Part of a small language model's weights: 4890 steps.
Each number is 128 + 24 x the weight over its row's rms, rounded and kept within 0 to 255. Layers, rows and columns count from 0. The size above them is the row's rms in percent of the matrix's.

# layer 5 attention query, 320x320, rms 0.135, rows 272-292, columns 256-319
size [117 105  99  94 104 113 108  99 100  97  99 110 101  96  91  98  80  98 132 107  94]
[[136  91 121 139  93 170 123 146 129  99 173  98  79 158 161 166 113  93 131 177 148 131  55 119 104 122  80 174 114 149 110 119 104 107 126 145 161 135 139 165 102 123 112 156 160  89  94 136 131 154  90 145 106 142 110 162 115 136 148 110  78 130 108 129]
 [160 138 151 137 130 124 113 123 124 127 133 124 148 115 121 114 143 129 163 130 133 118 139  84 145 133 143  93  86 120  81 171 135 176  99 116 112  94 110 118 116 136 156  83 142 158 180 148 126 110 105 135 149 131 157 129 135 140 146 131 113 134 122 161]
 [171  73 138 126 133  95 129 163 158 166  84 139 103 149  98 132 112 133 120 128 159 151 110 129 136 153 140 129  82 134  64 147 143 124 100 114 166 164 118  99 165 147 144 180 179 140 121 174  95 157 122  88 132 145 190 130 148 108 151 122 103 128  81 107]
 [135 134 120 132 113 128  97 112 159 103 154 129 140  93 124 128 163 144 169 145 165 104 117 144 106 138 110 104 139 143 145  99 144 143 129 105 172 140 136 143 136 101 100  72 169  87 104 134 130 126 140 140 149 116 132  67 144 122 131  96 137 128 171 126]
 [148 150 130 123 133 106 130 104  83 117  88 151 142  78 173 122 103 100 156 111 114  98 170 152 113 103 127 159 169 109 196 113 113 118 144 113 120 125 121 143  94 151  92  99 116 124 113 132  77 125 110 153 121 110 192 134  88 115 151 134 104 112 128 146]
 [111 143 163 167  92 160  85 171 129 125 131 112  98 124 107 159 113 131 106  92 112  93 111  85 130 143 126 133 110 147  99  88  94 156 125 171 109 150 114 144  99 118 142 125 126 143  97  95  95 145 116 181 106 159 141 112 104 111 107 135 140 206 149 139]
 [ 94 147 134 158 114 114 152 183 143 114 130 139 136 110 151 136 124 163 143 139 124 142 165 123 108 161 114 143  77 126 134 127 172 102 141 147 112 134 124 126 119 104 122 106 134  90 169 128  59 121 130 139 127 141 113 142 146 126 142 156 183 136  98 103]
 [112 101 161 101 134 123 145 122  76 121 124 110 138 134 142 136 181 143 154  74 125  95 156 119 100 125 170 162 185 141 137 130 141 150  93 131 149 132 197 117 167 139 151 120 143 133 150 112 136 102 108 131 139 161  86 112 105 166 150 170 131  89 116 123]
 [124 101 142 103 111 106 138 139 113 117  96 112 138 136 167 150 142 132 137 159 159  78 136 129 148 154 147 132 140 168 101 142 171  78 114 130 118 161 113 152  77  97 153 130 139 129 117 141  82 149 135 152  75 129 156 126 118  88  98 136 130 161 140 153]
 [107 135  90 107 120 168 134 159 121 118 162  79 145 138 162 161 163  98 154 120 103  78 133 124 130 150 158  99 116 151  87 117 170 135  96  73 131 114 141 132  89 153 159 114 125  71 161 127 144 110 141 183 133 104 154 173  83 149 128 123 152  79 150 108]
 [120 144 143 109 110 110 105 170  79 110  99 132  77 100 103  86 141 131 133  96 132  95 124 124  89 113 108 104 142 132 124 142 119 112 153 119 113 153 132 134 119  72 136 141 129  99 131 148 103 115 100 130 125 135  92 127 106 116 106 149 150  70 131  83]
 [140 109 119 169 110 123 150 128 145 124 120 164 135 196 167 129 117  86 162 136 141  93 104 149 130 107 129  94 143 146 118 129 127 152 142 177  93 104 145 130 149 133 140 145 129 123 135 132 137 199 105 117 115 129 139 147 111 117 165 125 139 160 132 116]
 [118 143 175 154 163 142 127 111 126 114 132 201 113 131 102 148 111 124  96 129 177 136 158 106 130 176  90 179 115 135  93 152 140 139 114  85 204 117 117  87  85 131 130  97  97 113 129 170  93 144 165 147 142 113 123  82 112  96 122 129 128 166 142 125]
 [100 140 140 139 105 109 154 102 145  86 139 171 131 102 112 104 157  91 122  90 152  97 146 123 110 121 144 117 129  90 175 135 181  90 132 133 125 119 107 102 122 153  96 149 119 130 134 123 111 121 122 166 139 114 122 120 118 125 123  95 125 110 146  97]
 [144 100 170 121 141 164 152 123 107 164 150 129 122 132  77 139 119 131 117  83 152 128 127 118 142 175 134 158 128 116  87 105 122 143 122 175  93  95 160  99 145 122 142 143 155 179 170 132 115 142 109 156 126 125 164 120 167 109 107 138 140 106 149 138]
 [142  94 118 134 171 105  95 139 168 100 132 108 135  67 131 122 140 182  91 104 110  86 146 135 125 124 117 115 106 105 136 102 140  98 141 172 136 136 143 101 114 129 149 122 148 128 149 183 113 119 169 140 176 127 163  90 120  86 139 148 146 111 107 164]
 [151 157 141 131 128 116 135 148 139 132 116 126 133 115  95 111 136 114 164 132 171 149 134 119 130 149 104  99 125 100 146 115 166 128 125 127 105 151 117 107 117 141 145 164 159  97 136  97 165 131 142 136  52 141 144 129 127 129 113 157 160 128 154 121]
 [163 142 146 115 145 137  97 138 125 157 100 151  77 141 141 132 140 131  58 143 141 119 120 131 153 118 120 157 101 135 143 158  81 121 140 122 132 129 141  91 136 120  80 128 116  93 139 128 171 124 135 113 140 119 181  98 108  91 120 114 134 184  85 155]
 [131 143 129 158 105 147 147 131 139 162 101 149 122 151  76 136  74 147 142 129 105 155 151  99 127 157 142 159  87 151 156 134 135 132 137 159 103 140 109 138 153 133 127 114 114  92 152 100 148 150  95 104 142  99 153 161 139  74 122 119 128 183 115 109]
 [180  89 130 137 110 121 118 152 125 146 143 115  95 172 142 127 160 131 145 103 137 120 134 154 149 150 104 130 161  90 186 126 139 173 170 148 106 137 133 148 154 112 118 115 148 124  96 173 167 110 138 103 160 128 132 117 128 159  65  72 161 148 144 151]
 [102 162 152 130 121  96 142 143 125 122  85 150 196 103 110 105 149 125 169 116  75 120 128 113 137  79 181 152  78 124 159 123 154 132 114  92  85  98 121 108 113 104 115  97  92  61 155  80 114 140 109 119 130 127  99 154 137  98 168 134 103 136  99 154]]
# layer 5 attention key, 320x320, rms 0.138, rows 272-291, columns 256-319
size [106 102  95 105  98 102 108  93 109  96  96  96  93  93  92 104  72  61 104 140]
[[ 86 101 131 126 108 129  97 154 151 137 120 135 116 112 103 133  92 117 110 128 122 156 126 126 138 103 153 116 126 130 123 154 116 132 117 127 127 134  97 105 134 144 121  97 152 167 106 114 152 108 136 127 152 134 153 136 128 171 148 116 156 141 140 164]
 [ 93 130 128 147 115 166 165 168 134 128 138  86 136 116 147 161 122 118 147 118 129 134 106 146 143 153 191 147 164 124 138 103 125 142 121  88 107 152 110 107 151  75 166 139 133 122 169 126  90 125 154 158 109 151 131 109 169 121 107 130 112 130 150 122]
 [128 116 160 170 129 125 136 133 167 108 122 128  89 129 149 130  79 157 125 103 147 147  99 136  97 106 111 121 146 102 170 117 106 124 122 129 173 150 131 150 123 112 113 181 147 132 166 124 133 110 129 133 166 127 121 121 154 149 111 105 125 120 128 111]
 [161  91 107 124 161 112 119  92 109 112 156 121 107 161 142 120 155 136  81 159 146 127 134 100 125 138 121 107 149 102 144 113 131 108 126 138 150 102 122 130 139 100 102 137 128 125 132 120  79 129 133  97 130 129 121 182 133 100 148 177 123 126 127 120]
 [ 92 115 150 110 124 122 147 120  97  82 171 170 143  71 119 130 116 140 142 120 108 157 145 139 152 126  95 153 129  88 170 139 150 146 101  75  99 143 137 108 112 125  94 147 119  91 110 141 171  76 138  81  94 123 117 116 118 121 107 154 146  98 120 111]
 [109 144 111 111 114 175 102 133 115 115 134  98 133 113 108 131 126 151 144 135 121 135 148 127 101 162 183  97 123 158  91 151 168 159 159 140 152 134 152  94  82  95 105 121 159 100  99 137  99 141  86 135 140  95 148 114 139 101 104 107 124 176 188 107]
 [134 138 116 185 111 115 157 142 133 139 160 113 151 124  84 112 101 139 139 107 148 174 131 136 147 125 116 112 136 136 141 157 157 135 183 175  99 133 124 155 156 137  64 130 149 116 137 106  78 171 127 144  76 111 123 117 149  79 110 135 138 119 131 131]
 [132 126 103 103 106  83 129 146 118 120 138 171 135 128 109 152 154  85 123 102 136 134 127  53 147  97 126 138 106 110 134 104 138 150 150  81 102 169 162 153 129 101 161 159 151 129 120 105 100 105 155 152 150 160 132 116 133 120 147 141 155 115 104 161]
 [124 160 137 157 141 137 113 100 129 113  93  85 127 134 158 131 103 117 135 140 158 133 146  96  96 149 109 134 125 128 105 128  87 125 162 135 113 162 127 159 105 112 137 103 131 124 120 125 115 184 145 150 118 113 101 174 117 100 114 146 158 137 147 126]
 [ 71 120  91 136 103 152 129 113 147 128 105 140 150 104 158 131 146 122 128 121 114 103 132 114  75 157 137 131 141 170 127 105 130 119 161 100 111 156 122 115 148 122 165 146 115 141 114 149 113 139 137 124 151 128 101 126 117 116 141 122 158 120 113 165]
 [115  94 148  91 144 115  98 125 108 119 154  76 124 108 127 188 134 170 166 116 134 135 150 104 111 135 115 116 122 110 118 133 121 115 152  90 124 150 106 108 122 117 124 139 160 109 132 148 118 107 136  99 110 200 102 115 137  90 185 138 150 130 129 145]
 [161 123  97 124 147  85 126 120 160 142 109 145 109 147 132 142 110 143 123 116  87 119 111 110 142 146 145 129 148  93 144 163 118 125 124  95 145 152  99 120 101 107 147 137 136 152 121 126 150 128 107 125 170 110 121 151 148 149 183 156 116 120 159 123]
 [149 108  83 138 151 169 125 123 113 156 156 112 132  99 121 145 176 124 189 115 132  90  93 149 170  93 141 100 114 137 167 169  84 135 116 116 169 137 145 135 125 136 113 157 123  93 138 169 181 112 153 111 130 137 157  97 117 115 100 129 113 136  89 102]
 [119 113 132 150 132 160 105 149 109 137 161 138 103 127 112 122 119 140  93  96 124 121 138 122 109 130 125 113 108 129 144 129 146 101 188 161 126 139 145 160 145 116 149 101 138 144 108 138 145 131 144 127 150 170 143 108 143 155 142  88 149  98 169 151]
 [176 125 119 109 197 102 108 124 135 106 154  94 112 125 141 105  87 134  81 118 155 141 105 124 131 110 122 138 129 141 123 102 103  86 145  80 137  89 115 139 109  97 162 122 153 139 151 122 104  95 152 122 138  93 131 108 131 130 142 104 130 141 133 134]
 [143 120 166 127 126 110 133 100 135 133  73 117 150 105 127 113  84 153 181 139 148 153 161 140 150 126 105 114  87  88 107  99 178 113 160 159 102 135 117 155 147 101  99 130 151 120 172 101 135 114 142 144 127 131 144 108 158 119 103 136  91 141 169 112]
 [153 142 170 109  97 114 164 126 135 114 148 125  87 125 123 180 111 118 109 126 138  99 163 107 120 147 104 157  86 147 145 139 172 104 119 123 124 117 124 118 128 183 115  99 111 132  84 109  88 143 141 149 112  96 118 119 101 136 124 130 132 108 110  92]
 [131 103 121 193 136 105  93 137 144 136 106 120 132 109 108 125 141  89 124  98 158 127 105 142 125 144 148 145 123 123 116 119 134 168 123 116 111 130 121 115 159 114  88 141 125 161 144 137 125 163 112 118 171  86 132 200 120 142 113  95 110 125  98 146]
 [116 103 141 171 118 110 110 128 121 150 131 138 125  95 112  68  86 158 149  65 144 122 111 163 129  86 111 128 142 114 147 122  92 121 134 117  96  94 113 136 160  87 159 136 153 119 122 129 145 166 140 139 163 165 129  97 169 130  96 130  85 147  95 161]
 [112 120 108 105  86 139 152 100 143 128 153 154 108 142 134 153 105 156 106 142 140 136 155 116 135 142 162 111 145  90 106 139 161 104 147 139 178 180 123 147 102 151  97 137 106 136 186 123 114 131 138 125 145 142 107 101  96 117 144 141 146 109 124 122]]
# layer 5 attention value, 320x320, rms 0.18, rows 256-287, columns 256-319
size [ 86  98  83  89  89  82  95  89  88  97  86  97  92 105  94  94  94  87  98  98 108  88  96  89  93 115  89  91 113  95  81 101]
[[146 154 164 146 121 123 175  72 166 121 123 140 109 162  70 128 108 139 113  95 120 151 131 147 102 103 103 126 109 145 151 145 101  98 142 139 132 131 136 116 152 159 155  96 135 164 148 101 164 167 147 115 121 129 127 149 140 128 158 131 127 113 121 110]
 [135 131 145 144 100 152 134 133 150 115 118 126 122 114 130 117 170 120 128 120 109 101 115 151  73 131 123 108 163 119 106  98 144 152 106  93 137  97 127 166 139  88 143 133 143 157 128 128 144 115  89 121 125 125 108 140 100 120 162 135 136 121 179 161]
 [111 178 112 146 131 128 159 160 134 148 131 119  92 159 116 159 144 138 127 128 138 185 127 122 118  70 104 124 134 135 131 131 131 109 151 187 142 111  88 167 130 131 146 104  95 109  90 109  72 122 105 114 139 140 134 140 172 159 142 128 134 165 120 110]
 [123 148 165 101 151 110 139 108 140 100 125  94 107  97 155 136 137 108  93 132 136 135 136  96  99 137 145 135 144 121 122 129 150 192 114  86 118 106 157 159 153  74 161 126 134 107 174 122 130 142 163 110 128 161 130 158 110  93 141 132 120 111 139 119]
 [ 99  95 116 115 136 146 101 150 138 192  95 130 123 102 148 155 111 175 111 139 134 101 132 113 146 117 128 142 119  95 109  93 139  87 154 102 126 141 124  97 100 169 182  81 120 108 118 159 141 112 161 159  83 178 142 149 150 139 131 136 114 130 139 130]
 [150 125 138 136 127 173  92 122 128 123 131 139 138 144 127 121 103 137 139 128 134 152 166 142 113 114 152 133 110 118 175 133 150 150 150 133 102 104 119 132 145 110 130 169 133  92 192 120  91 127  99 154 151  85 115 121 126 126 162 119 137 156 112 146]
 [147 134 131 123 164  99 115 118 141 141 107 135 121  84 134 108 147 163 103 126 110 157 141 169 122 180 136 108 103  91 137 156 121 186 119 116 115 121 122 114 119 145 119 133 122 132 135 129 129  96 196 136 132  98 162 153 119 141 114 151 112 125 162 139]
 [146 135 147  96  97 101  98 131 110 106 138 133 137 140 172 135 129 169 115 156 151 127 153 123  94 149 156 150 128  99 105 174  86 118 101 145 130 121 111 153 144 108 113 103  92 130  93 106 139 153 105 124 122 127 127 125  86 115 133 124 137 135 147 108]
 [135 115 115 135 139 125 113 140 138 129 133 136 153 125 158 134 148 167 105 134 124 147 143 104  54 133 121 110 108  98 124 112 127 168 126 141 113 112  96 136  75 155 146 123 175 134 111 113  83  79 136 147 121 139  81 103 138 127 113 142 109 134 182 132]
 [105 139 100 101 110 128 119 140 145 172 149 107 138  78  98 120 151 133 114 116 127 122 125 152 131  90 165 164  83 111  94 119 126  89  84 120 106 103 142 129 162 166 146 134 137 104  94 129 102 106 135 154 152 157 134  98 128 122  71 113 131 139 106 107]
 [129  97 118 101 116 181  91  78 152 103 115 107  78 128 145 133 121 113 165 119 163 108 142 149 115 139  93 114 110 154 120 140  87 133 147 113 116 135 131 125 127  80 126 134 118 132 131 101  98 118  96 125 154 124 109 134 130 162 119 102 103 130  96 141]
 [152 162 101 115 136  97 146 104 108 164 130 111 141 138 133 121  94 104 142 139 189 145 120 115 131 145 117 158 119 153 133 153 147 133  72 120 153 157 123 123 105 129 130 127 153 181  92 143 108 113 115 122 141 106 143 105 149 165 128 120 140 123 174 122]
 [137 153 138 140 155 167 140 137 140  96 134 123 124 120 103 129 117 142 108 154 156 136 125  94  97 126 164 116 121 160 104 114 143 106 125 165 131 138 160 171 165 121 115 141 122 168 137 126  79 158 137 145 102 115 117 123 157 145 128 126 150 160 162 120]
 [135 138 120  99 173 137 143 112 111 125 130 104 105 129 159  95 117 142 170 133  97 109 102 147 180 180 151 132  79 137  96 159  75 119 156 143 140 160 119  96 108 105 111 116  85 141 116 145 146 130 136 161 156 117 130 129 112 136 117 142 121 161  84 108]
 [113 106  77 140 129 124 137 108 114  79 131 142 130 138 159 140 152 141 171 101 109 118 128 147 116  90 133 130 156 129 138 135 115 140 109 134 173 143 178  88  99 109 127 125 125 197 130 158 131  74  95  96  97 130 121 125 131 157  84 105 146 104 129 128]
 [136 133 152 121  96 141 106 116 105 141 153 120 135 127 114 145 103 128 167  86 132 127 104 166 130 145 133 163 102  94 150 128 138 117  70 153 139 127 121 118 130 175  62 124 108  98 144 141  98  92 102  83 136 152 137  37 123 122 125 189 138  96 116 141]
 [141 138 134 102 114 107 151 110 115 149 133 115 121 151 146 139 108  94 157 114 121 129 112 111  66 103 149 132 136 117 121 119 127 108 109 175 156 119 114 163 151  98 116 109 106 142 106 118 108 130  66 103 139  94 154 146 131 143  94 135  82  97 117 153]
 [ 99  94 132 100 148 148 133 110 158 160 143 152 116 166 100 105 107 104  82 101 173 120 120 135 150 105 153 101  97 161 122  91 107 133 148 100 138 122 115  99 154 123 152 133 169 134  91 129 152 109 116  90 101 135 155 125 138 144 180 126 106 208 110 108]
 [167 124  84 110 126 107 148 100 132 160 150 129 101 146 130 175 123 139 117 139 113 146 116 138 123 122 107 160 114 121 113 121 159 171  77  99 180 115 101 121 135 161 133 136 114 155  96 156 141  83 129 100 173 115 158 107  96 120 125 116 146 133 110 130]
 [ 78 167 134 130 104 156 171 162 174 176 114 108  61 102 128 132 133 159 126 108 147 116 103 130 148 140 181 101 114 109  97 145 112 141 142  53 107 108 112 144 142  93 140 138 135 135 132 119 115 107 131 147 159 115 142  92 124 171 132 135 114 160 123 128]
 [128 101 131 149 139 159 125 127 132 146 147 135 110 127 129 150 102 127 140 103 131 115 118 104 113 110 146 141 137 143 108 137 101 120  84  67 118 122 112 115  94 102 156  89 112 126 113 111 137 136 122 100 147 113 167 164 107 155 135 154 102 114 159 141]
 [150 138 116 132 163  93 113 176 121 147  90 145 122  75 154 148 113 146 155 128 112 143 110 126 146 103 117 158 119 104 144 106  93 143  73 124 135  70 114  76 133 141  88 121 101 106 127 158 160 135 135 148  99 151 146  96  93  96  98 163 169 118 128 128]
 [129 129  90 144 102 101 127 148 110 126 112 126  76 143  95  68 160 120  91 113  57 115 119 145  92 116 125 128 104 158 124  79 127 113 146 137 157 153 121 124 163 103 105 156 160 136 111 112 164 104 125 106 108 137 111 133 149 121 131 106 108 103  87 123]
 [112 136 132 146 129 103 119 132 109  43 148 156 129 100 103  84  92 140 134 140 173 135 103 157 118 133 129 127 107  94 193 148 169  81 175 140 125 137  76 112 128 125 109 138 121 162 111 125 170 151  99 117 133 171 122 134 100  73 115 106 114 116 161 139]
 [ 96 139 147 104 137 145 122  71 118  98 134 113  98 156 103 116 120 111 146 185 145 126 187 116  94 139 134 131 154  86  77 107 111 102 163 140 134 123 156 167 133  66 175 115 170 110 153 123 101 150 153 120 102 120 129  84 147 110 113 143 135 157 155 120]
 [146 114 105 144 134 124 142  98 159  98 143 144 133 127 135 108 104 154 146 114 148 162 171 152 119 103  71 106 111 131 135 117 103 140 104 142 170 122 115 156 158 111 131 171 132 167 153 140 140 100 156 112 112 113 156 102  85 151 116 137  88 122 128 124]
 [137 134 147 120 102 147 161 131 159 165 120 106 147 148 125  91 112 117 104 118  91 126 136 128 142 157 138 140 100 126 107 152 111 128  92 114 164 143 101 118 120 149 118 124 136 147 121 128 103 143 143 147  71  97  71 101 170 143  79 104 121 130 165 111]
 [ 94 174 141 124 147 139 113 122 122 128 155 109 118 129 154 132 120 110  68 154 136 114 123 132 132 133 144 122  97 136 138 169 142  99 139 150 116  83  84 121 155 158  98 136 101 100 133 114 132 119 139  97 142 133 147 111 123 112 133 120 156 128 123  96]
 [123 181 140 137 137 164 116 146 145 111 100  95 156 128 105 110  92 123 166 103 103 157 137 121 163 112 106 163  79  59 173 142  94 135 117 115 181  93 100 126 145 167 112 135 115 176 128 167 117 131 125 131 155 103 124 108 127 173 107 142 128 106 190 133]
 [107 121  72 134 104  92 114 117 126 142 108 138 146 138 121  76 146 119 114 112  98 141 154 103  93 134 129 124 129 137 135 114  91 142 115 122 149 135 127 119 161 123 124 134 114 156 107 157 170 149 134  81 179 116 125 155 147 115 111 146 139 135 123 133]
 [123 101 142 104 105 109 137 143 133 131 101 171 133 120 111 118 101 125 133 116 148 139 135 139 177 100 130  98 135 142 141 168 131 182 125 127 127  90 106 105 121 127 111 133 112 152  88  88 174  99 128  92 161 179 140 112 134 172  90 181 134 118 115  73]
 [ 97 127 114 145 144 130 121 144 113 151 143 100  93 136 145 140 100 150 145 128 134 163  57 147 146 127 154 147 144 143  87 149  62 117 150 153 167 148 115  91 141 121 103 171 133 139 115 127 134 124 117 129 121 121 133  92 147 136 161 131 135 156  87 120]]
# layer 5 attention output (transposed), 320x320, rms 0.161, rows 256-287, columns 256-319
size [ 92  94  87  90  91  89  95  96  92  95  90  92  97 100  93  98  91  90  97 100 106  88 101  93  92 109  94  91 103  98  90  95]
[[177 154 121  92 138 150  98  85 108 142 106 171 129 154  88 141 105 108 135 135 121  85 122 110 129 106 108 106 179 105 141 124 125 122 111 128 135  92 137 117 112 116 106 119 107 120 106 111 114 146 103 109 143 153 124 135 109 177 111 114 115 105 152 134]
 [138 150 112 139 165 110 109 113 117  84 131  87 101 109  86 114 113 153 149 125 125 118 134 160 108 109 153 119 108 147 117 161 144 120 163 134 128 161 164 142 121 170 123 127  73 152 164 106 150 106 144 108 143 117 133 136 129 128 105 119 128 100 147 112]
 [134  82  92 130 110 162  89 113 101 193 147 126 126 141 112 130 133 132 139 122 144 151 111 151 126 107  84 137 104  97 116 117 133 129 118  85 135 152 110 137 153 140 144 178 125 138 160 107 117 131 104 124 116 148 103 145 156 112 188 124 118 111 120 142]
 [148  82 134 101 106 108 147 124 122 133 112 126 203 113 149 150 107 150 148 159 145 117 126 138 141 145 148 137 108 142  88 116 103 131 164 117 117 154 121 133 107 131 106 147 111  70 145 150  95  92 121 150 124 118 127 101 146 153 118 156 126 111 134 138]
 [149 176 102 171 152  99 148 143 131 135 116  82 157 141 160 133  92 156 101 104 136 121 120 128 136 127 151 106  73 111 101 121 129 156 101 171 156 119  99 120 146 140 164 111 140 131 124 120  99 139 127 132 183 105 116  81 105 137 108 155 160 166 144 147]
 [136 136 108 120  86 116 119 126 144 141 124 104 142 114 124 129 171 110 164  89 121 106 113 174 108 113 100 159 146 124 121 139 161 124 124  91 124 123 145 133 133 115 114 104 126 111 123 188 149 172 163 165 115 102 136 171 130 165 128  90 145  57 151 111]
 [146  80 125 112  70 149 111 131 123 139 115 130 155 113 148 129 101 147 148 130 137  92 147  87 128 128 140 113 124 109 135 126  91 154 150 172 113  90  83 117 134 155 147 137 122 131 121 153 172 100  88 163 163 133 112 127 131 133 105 174 106 102 156 119]
 [115 133 134 151 102 140 189 109 142 129 128 137 130 114 118 135 112  87  98  52 131 160 116 149 147 116 136  92  95 152 159  99  84 153 112 151 189  82  98 167 115 150  81 100 123 108 134 140 149 134 105 151 127  82 125 129  96 128 108 134 118 148 121 190]
 [ 99  88 172 128  91 129 108 115 154 158 136 119 134  90 149 166 115 188 122  96 148 121 187 100 103 135 124 121 142 128 159 115 135 126 198 115 136 143 153 123 147 120 113 138 130 151 164  96 151 127 125 164 123  93 108 106 143 158 133 145 158 173  91  78]
 [136 118  96  92 118 141 155 117 119 153 181 114 138 123 112 173 132  82  90 141 112 111 125 132 162 127 133 178 112 134  91 124 161 145 139 126 133 129 112 127 169 159 182 165 109 117 153 127  98 137 153 108 124  97  86 114 127 186 120 153 124  99 149  81]
 [137 148 103 129 124 130 129 116 148 115 170  83 154 147 174 145 164 158 127  98 131 156 128 122 120 166 135 135 130 117 116 124 119 161 142 114 140 129 134 109 133 119  93 130 126  37 124 119 112 100 152 139  90 116 126  78 199  97  74 158 118 112 153 118]
 [200 152  96 105 130 166 128 124  92 118 138 124 122 130 171 119 151 143 139  80 143 115 164 101 128 131 185 132 166 110 132 112  96 126  85 115 175 143 133 133 153 177 129 133 107 115 142 157 131 137 121  97 141 132 105 140 116 149 114 141  89 140 131 169]
 [ 90 120 106 117 130 108 118 122 127 133 125 177 130 143 168 113 146  87 147 135 116 142 109 157 139 112 106 140 164 145 100 124 146 176 123 151 127  96 156 168 125 123 134  95 142 157 160 138 104 105 153 120  93 118 101 154 144 166 135 116 143 136 125 148]
 [ 95 154 183 168  94 136 186  77 127 127 106 127 151 126 120 117 138 153 152 146 119 137 125 123 136  98 147 136 114  85 160 161  89 153 107 134  91 105 124 113 131 163 127 119 122 136  82 154 131 115 136 100 127 126 128 147 112 128 126 128 115 131 139 138]
 [114 101  96 141 111 141 141 126 118 138 145 111 142 109  93 183 167 144 107 149 164 135 181  95 145 113 110 118 123 121 160 157 118 139 152 137 139 104 109 106 139 115 106 129 126 115 121 114 163 114  83 106 119 139 113 108 134 107 107 147 168 111 135 139]
 [134 109  80 152 123 129 124 100 133 144 136 115 124 130 150 108 153 160  78 147 117 172  93 135 107 142 108 125 103 113 159 102 166 110  99 121 118 124 142 104  90 106 101 150 152 110 100 109 119 112 142 152 107 139 139 126 111 144 121 121  89 114 139 132]
 [190 102 102 137 104 166 105 157  96 128 111  84 100 122 150 175  85 143 115 123 133 101 134 125 118 106 136 160 156 132 143 144 106 122 130 131 145 119 125 135 102 154 147 154 137  90 192 121  85 141 103 124 135 163 103 136 166 147 177 117 131 138 166 164]
 [144 113 103 116 155 157 126 138 142 121 169 118 141 131 154 100 174 147 120 142  99 180 102 134 106 150 106 134 131 186 123 140 134 106 151 130 138 147 135 123 166 141 105 126 126 137 146 118 143 150  96 111 126 119 100 115 131 123 149 119  85 148  78 154]
 [184 119 164 142 112 154 140 123 108 139 154 171 127 117 134 119 161 140 123 155 137 147 107 168 160 153 144 137 165 140 133 145 128 137 103 149  86 122 138 157 111 119 175 167 112 118 146 144 153 113 146 114 127 137 170 168 184 159  90 125  76 121 121 105]
 [157 118 150 131  94 156 156 153 121 129 169  98 127 140 114 134 151 128 118 116 145 147  78 135 169 160 135 136 160 142 132 177 121 182 120 121 124 151 132  85 104 124 151 130 124  71 152 129 122 136 121  77 119 123 128 115 112  95 112 126 134 109 108 107]
 [135 111  93 111 114 153 125 131 151 119 157 125  78  83 146 179 123 138 100 115 152  92 104 119 144 156 170 124 134 139 111 134 141 105 126 139 176 126 124 164 118 138 118 117 117 137 135 126 137  95 150 113 154 106 152 125  96 108 125 116 164 108 128 105]
 [119 154 153 134 151 102 149 121 125 131  80  86 143  92 134 138 116 134 138 115  98 122 130 118 134 129 147 123 102  73 151 131 116 150 130 133  65 137 117 135 143 158 115 129 120 109 145 123 165  85 114 116 156 146 125 114  72 139 151  82 151 169  92 161]
 [121  99  97  86 159 138 114 154 146  68  72 139 104 145 143 144 118 128 114 162  98 160  89 114 135 135 135 113  98 117 130 132 138  87 131  94 124 136 129 139 136 112 117 149 133 146  79 137 157 121  84 119 118 146 130 153 168 137 152 137 143 128 143 196]
 [124 124 151 132  95  81 119 141 138 121 121 167 162 161 160 107 114 126 118 130 105  94 177 114  89 124  73 121 147 144 121  96 121 110 157 121 145 139 133 110 103 127 119 107 137 193 134 169 100 177 117 162  97 134 162 103  95 106 153 151 121 165 143 123]
 [105 108 113 109 116 140 104 121 112 106 103 113 162 124 134 132 146 155 128  95 177 177 130 119 137 128  78 142 156 135 106 119 148  96 128 137 110  62 110 122 114 106 126 101 114 128 132  90 120 130 127  94 142 129 128 176 129  97 132 148  94 112 146  70]
 [111 160  97 125 102 128 152 137 117 101 142 131 137 147 169 156 111 102 143 136 118 166 164 121 151 113 122 123 141 125 138 144 124 126 143 110  75 129 133 121 138 151 111 125 111 121 119 140 157 126 134 115 134 103 114 140 139 129 131 104  91 128 113 138]
 [131 131 145 134 134 119 140 121  92 137  59 190 148  99 148 168 112 139 159 121 152 116 142 143 142 116 151 157 130 139 134 124 130 171 106 101 198 130 165 120 126 144 110 103 123 129 105  98 130 131 153 133 149 133 129 154 125 124 166 119 120 104 125 157]
 [167 135 148 127 188 108 178 125 126 120 133 145  98 141 102 154 118 148 135 116 154 123  88 148 150 153  95 145 141 148 150 105 126 129 136 149 118 128  98 111 140 145 115 105 115 106 106 181 105 148 106 130 152 107 152 110 162  91 180  94 149 138 108 112]
 [129 193  93 150  96 136 185 147 138 100 136 147  81  91 117 131  91  66 130 134 102 133 128 143 118 151 151 163 150 104 150  94 162 116  94 162 116  85 127 118 114 120 115 120 124 108 137 160 128 116 116 126 125 139 126 124  85 163 140 178 145 152 139 118]
 [116 123 128 101 165 112 143 131 156 132 159 118 129 124 166 133 148 111 147 174 137 149 112 155 124 118 147 129 148 134  88 116 136 174 151 142 120  81 135 130 144 155 111 171  91 140 138  93 107 154 116  75  99 135 149 115 151 136  96 134 134 122  99 110]
 [137 102 142 107 157 156 119 144 160 165 110 144 138 136 110 131 144 112 138 117 114 114 111 128 130 129 126 116 179 127 140 137 136 116 106  82 116 142 148 121 140 150 100 124 134 135 123  75 129 146 111 111 153 118 139 134  83 116 159  85 133 146 133  71]
 [159  99 114 119 100 135 123 121 150 111  92 118 109 136 163 118 150 104  92 145 149 159 126 151 122 143 147 118 154 111 115 147 106 134 101 130 119 106 186 129 137 100 143 144 175 121 100 118 169 171 108 113 110 126 155 144 117 144 131 145 169 107 145 161]]